config.toml
n_layer = 9
d_model = 96
norm_place = "pre"
qk_norm = false
lr = 0.00541
decay_shape = "linear"
dataset = "wikipedia_en"
Each number is 128 + 32 x the weight over its row's rms, rounded and kept within 0 to 255. Layers, rows and columns count from 0. Numbers have three digits each. The size before them is the row's rms in percent of the matrix's.

# layer 4 MLP down, 96x384, rms 0.189, rows 54-95, columns 0-127
104:128106155161128100121176111106026090105118161110197150096129153137181197097183089079134161113152145052181119094122132103145194118089164155140124169125124144135123161098144134111119070144156123093168122119093128089061119168116163145119131100151156114181145106094094143137148082143147061103177177167142132162149146137144126147096096151112126103181123159126168104113137145125148094168201
096:134103136123113132155149132119197194143171156130135060078179191089093167139171153084127074085199226172115110125178064152134163154119146099120150167068168144148083128162142155137111144123106111094122184090113099103106108112164156147133130046152184124122143113131160122132065173119129104069189148124163105124191149147124144138132138169121173157161119100090084157109115157146135111126101
105:107161129172108140140135162176186103115143170152126112174077143094122170074168112138171132134060109121108112128130135123118104077138097055125173122172162114147140203152089127108066133178191067100095134165138108167123086122119134146105101126152123148140118091067095074191139110146140146150131160105082059126152110088084155111166194145090153162069113171093154128123155133127134055115092
097:161029115108149148123132143114189150097137104144062094080158112060175131087151131130095147121116110176153137061162122147174046067098133132117113150128128150140152109088184139141111136153115154189177150103151110099082168151188180118148160160106126154141148109171131086138139139123160118142140155155146105052167122148083079141053120154149099113160171110149096147153171079104168121120084
099:167127136151119095088195094129036133098095128143130143142134142103140107129148154123145063047131097145158119132082140111158112089090178147139106131176154069165114137155118137138126114089116105111105137185136140101151148154141139166126151133112092137140147170189116131109177121176161085122205144139156140088113105115191138142165143094168145122111163139103144154139182137182151118191154
097:084104172115081133137117125136186163117074139082191158132116137170144159151119176094059089074108181140091139114086151179148176136078151141162096116111127134154150124123127124115167156104131114173231158110136126153094126157127155207181130130179166175175077210139173165131116142137067186083081149171148128128133095138095142104102155119154154090095138110110130134179091152061134165196108
105:163166157122112179148097140118148161139142176160138080123160112137128124121187105148116115119204139121133162141222141095108151128161159130134163106092129086057101132145190093218119118072176102142104129107157157108040129096137188095141163135219166160152096070090163084109184150081131099120148143099149174115133169144145140155111173158148184140115071149156142146106120151199118156134140
100:074128165082179139149094156117188154166157094149165131128103096171103148071136125135173181116107069125120100100066084143155128202159054093135096208142146115120103089188084137180069088163159114092142090135062111106202146184101129122090134161137127140091109124134156038115110122097111129157163112124165103139176126140198149141146105099152118133109134067112167104042165166051114105146135
106:099180134148108126098113128114075111140098109125089103124127121097109074114104075149062177151118117144113101108131077109187117138114119154134204186102101128084110171156093126198145088121152058205109154117151081158035114043158044094173117173102129142149056105125067125137129098141106168112105136110112136063135202075141085100125101104109190133059188072104109169162078115106131110122166
104:159083134132185155124191120111165063137101146101141130098169156159114137090177079113117075176151194122133072073127104132160172165078128121159156188135154151136108085117191136156095206096170149114083172169176122155079074093075110158143087139153166196130163206099185087125120117117101155141093175199167115167135125122093151101176127130097141107139118131063134133109089184094147124159129
095:109130159169182120105163145075056116056136115159074132095117155081129121151099098094109188126144116116109153089138180168098132073158177117138137144126146162145098141087163129130152108131156092146160114124118123168094089171171205143102078108141135098139166106118208170117147115138123195142092210229169074116093080116098092129085120101067116100161064080176161089092154172147103135108134
109:125108093150149124153084131146108143098170143117125214163095101036121133127068141133093219146158082124104154123103094125114100117129144085161153053183135070097107150110143138096135103184131156106064114096136133088144107150157127151132150086102066161107123038137072187111116122161092197188088095137096162105105111142076132115133104112049119178109108115131132125179118083185183107092091
100:164130121137139158163143132172096161162132155120149136133119100135188139186149075152109136132191080111122109123115091094116150190167125109139136153123181114136160185103154158139150177121152127087209124111077117157137089137170093177085119157144094107181079102121189114081091167123136110109104114101177083077140122142105131194129185147100145146165097142169105164161144109155151138060131
106:128139161106106145119128104108101114146149130107161109146150167126158123073134120147125069115148136136109119207121136142103146125160092131163073156122165102119104077153140109119167148104065066110168124192174152097151160141104136127097185087173054153163149167129118179144125116134126097131093109126100115153103172154058039155095129142122111147128154034121139143166137137133139099154126
100:141082106098097117140129123086103149123113160165176096124166145162123112084165167084211093053123169129136134115175153120134036091112156120141073194117148114115127148177156171197161103116125151134102144153142132103199126139070148135096128106144053161161158078120157064090138143101119136124075179068112107105080155137134105057083124153162124115075131171186134104160132126158146123098146
095:096113154165121122076156101192112118096102172104112119122111104142169152117072118179116170072165092149075111028099124120133117213176135122099140148161124120191138141057083131103091121132120092113127061074136129119095096093146127088146130145051152116072093158081196144187143147157126177143153146103111150095124109152131048093184208152101163157156099147080174115138122154110141129115137
097:189091103133075108166140094132125151187116138140153083116090133184152112128226127133159104129120156177162133129102088144127123104051192113103123144196140120105151114159109149175121074144113132076153154122189082153106096176195153157109121160145131113141163099125158116128113134150113073154131120127200188164176116138144101134171159128114095094104124127108157128125144147117165099116127
101:141066159129121122087107115167179115039132109148081087072136104096105165107183097162077106164116147080117130099113049138103132066132125178126149114111102143099052111118127126112101141064202152125159130156140114140131161098149043172158083142183165132111180094109129171129138120147093090221083162116091143156141198124097102141175117142091140153128123111115149168085138197118130116163198
096:105096114126085087105125124076095075128140147086168131161113083078106166167155144106113076167133108108122073155136118087125097117166141132140149098134137091104206187158063120166131112163109183094112159094138114130087170129053139138161130082160083154111124077142052110137102118125159124099183142117142056131118128151121138133109085128092138153066096129130157087128218183163131117142162
093:151172140142152088140153171123167075115114136140120178142162135096155115118135118132182139162119050106083118158162145127170129068105156138116151115134140157153188142188173136168084154178123153055147091145144134111127134094074171145138177042145187124068118033032131086100135139185104142147125213148096153156093119125124100114151143170101171146161116152179173145117101155099133116186127
100:128140080160128165164120102104140080119103132204141118142147130158146134089092133088091135187120105198070117151124128139105160143132167137195091165113143072164130107140036075113143148136129189122113178124121115151186149158079111090116156136105127115088080152123097105152143148135127063196214142160073106131099113127095147175144113081138136110134086091131174111125133061087134123150164
098:167170127117031133092082169100157122126086143104128098159129129144086143112118183113151130116116079170146090058141100077181057140141169099166124163167173097134095126123081138158143132110115128104144109186147139184190150125103060126148145078156070103121054114126153131108150116172099163137130110116083130097109173111093113138121127144120101119055120142097111216188131131115175086152159
104:074098171113156154098175132179147095176180144070118097111126113075109147188116141179139139091221111142135139095143170138117138139133126146087092150150133107109142178147113138065117172148100170138198128110073092153070125137083071138153125169162115120192108122155154151100106143148160126126190104141152112143106115179161141115186177158110092132114157076133103107148151191159110118178137
098:130141092194144087173118144063143145134147167094042176095162098066127154131116049096099077153054148223129145159094158121093075119140093111153158107072064114132125131123113142199120106116111107163135168135148118117136122121143151141170071098125150144135120111154186116100154114129099114145053102134082095080192160111187158116176123121140122133118136105133183184112136126136123168050174
109:117169143139103126069145147080189171098141118062117173093119069114103162175163114171130103133092127141100085158171118066139155100071101151159141097115127111150113149180116134106124141153167143131104076136054133145178136090071198096189133132136106145078048147142114152112109097164105087144092126173094135171154116131113107107072109121106146154153139070121119122184174124097148168158121
100:084180109152177225141116124099096151127083125142121194157114090153115069100129092099195149100145142136062152169151118121080111136088161160120153148088113147112093100107112116127133147133140087130155167111116078107117133121121118210134143174154097131110101147150083162102141141150076112206135161110142166184101071113118105128144153135154146074154195137193118096171153134151164118136098
093:130136117099151130153126179096077127154098144097139105123174115107136114142144138098053088149087107142132159141109129096112150119093140200144163181117134128160105074105153107089167159111082130153151123125122151107117145113067139142076126036085112134165132171109164120178151174116116056124133190158131184097063138169149136094149139146146113131115087097123144117098117081162126179161152
100:161156136103135089095152116128060189104143080066112155067100090093146095169142096192048125165076148103106132119097120128136213132097101087125105114175123128119136066104145136077141139170127166097151157114083126140162213137039160160122151163186179124137132142113102108065158055168115191135165126156166092157126103130184142132081115117181119134089118060138142125144119177140098129081152
102:135173138065143132135160089132118196146151090086169138161134119148148079119118125160101169136099098138149156108132110090140099129104110146122105072186119162111205126084069110098152124165116158190126108142125137105159121126171157137112097164169113146179074131158118184121162065059093041183198117084148095133190048123108114129143109137129128166089141108128098118126147082187094154134099
094:163131115144134092147071139134145126130135132141137114068142128157111135163134040092116181123074091093138139102124095124136181102103116171119127111169059100109143168112132113125101095095116081186154141138158123109121078160149126114109206134094145149155144152097122127116132080077143123090045119061104136139162056148111088104194116124072080166135185105102134090102151100077131191137138
105:119136095134155151114166102154074106168111133164115095124063134133106160130157118107172117112143106140081153124128181165095077116162104155041090111108153117123120112206121169170114123111125127168126107126071138167134183068107123146149150146002094131127124151131088113129118118127058092159077115137113136116143131076126209136127089108130149168192133129100085091152155136142154127145140
094:080184139143098126129073087142156128117108134114081094134119154115104090133072130152156091073065079158169073136110165146122111105111140164183048101149135135149132141145125121086138125102107075120168124106129151128219104126184075107145158123097173162087078112175134226151156109146134171129131138136120153168147146143159095146133115109151129154089099117107142094168097129148131057131142
099:126075131131134124112152149174145104085102160127146077115134164158115136128148146101118218083169152133121162111134132148116125095146240123190112148082153155095127164092171144144146142100041142134131116147132142146103137121090085124158130199103171128117095095134171116111105149135119112113123183111136133073159130136154147118108176127155139139147146142128085113104080148166123129120158
097:171138161128054162093149097143148137125127169087140126109108121124096131088153112049108119150112120056170098074084127116128187085128102182138153165126138156131193127135126093143114174030134123138113125178120142123109095140072133119168128152112102140071095133074061126100173115153141182172111114147115132088122104147105092132113102116138094110077136128056138148100067101170169127141115
096:136168163152101113100142116086114102141127105116066133189067122104101159104218156114090105159055130133079106121141122109122143118090175071159137080118130139165137076174130105127120102138162130125144111207172144143054124130143155166102174127143189144120087076122083108151172129129101148091178123143129066148162160107061158113114100192130159135107101141116104129109151154076117120160096
102:132120155154125132151124130117123087125153120125005111139135068085056142099181113122105167078070180138112088098137135169132111188121216118148059079156118049139152121128151137162136156107101156178153124123108085130137135064156129137148105151109121135113137166126135131118136104105143128098095097134097158097186105104094163095166157115164118115112099136085123118108139142127076118141060
101:212124213130143103109170111109164136156125140146117124111127068083154161125214099151120170111150097094101142089105134143128057126171134122157094167151121119142123118091107188156061100106098160105144128138131151136183117157080145127163088167098100174105156115097161123149094032108130120121119104086141099123177201112126103118096142116132121141103160168155171076154129151064136107095076
092:087166127080140155140106097171150176086164132143147118144139156173138104160154123120152178138110083107099128182193133092116137108178104059168072148120169079101096091088122144114137131075135069130206128149151135129151131105115138103111151153127146127147163110140117148145176138141062073165105123135138141111116023072155141129124180129146163124142162083122066079062077144146144120137136
094:107177115173139095133124148125184168130114097126193161099082138085138046150078098059121106121114129122109126063120124078158111138132148098128143206158111079075106082118098124086160110143147161106132171144101144137153140128132149152139115083141104142108116113093135079134161151138076125064140114147042089152093122135110153073119127087129106147111057068091135067121145157136166163096155
100:141110074135049108150092165137103139100171130135103107084170123103130151141117124126037167138081129110086159089102113152110087125157160108133114088083119072211144122161146092123130091103108149147100138160135118110091097086095179111133106150119158134155123068078118144076116106078109255096111134106133077122118160144116139145105146145155138109198119136116184167096163085141197134128173
104:173112162133117196146150095133110119127130112156167149174142102144095143145166136107152071179078158157094119120134130158123140170106125161098130130151132111097151164168160153138116098170137130064079140105151163109066082159132130196154131169187120131137119122128116088149106109112119163119089176147145105129135113076196104169096132147159126129110153131096151125223163081253122098152149
097:101127206148145133111111127117138158084112109213149096132139195157081111101153100126107209087143161121094162174131081145087112163117054176135149141165113180105143166119083232147081092129131132177128083093162114131084086085121093117132120122169162095143088175105064147158143116153114156157117067093083118136155108145148126138081138193095154140145174112095046151115143083156120074120083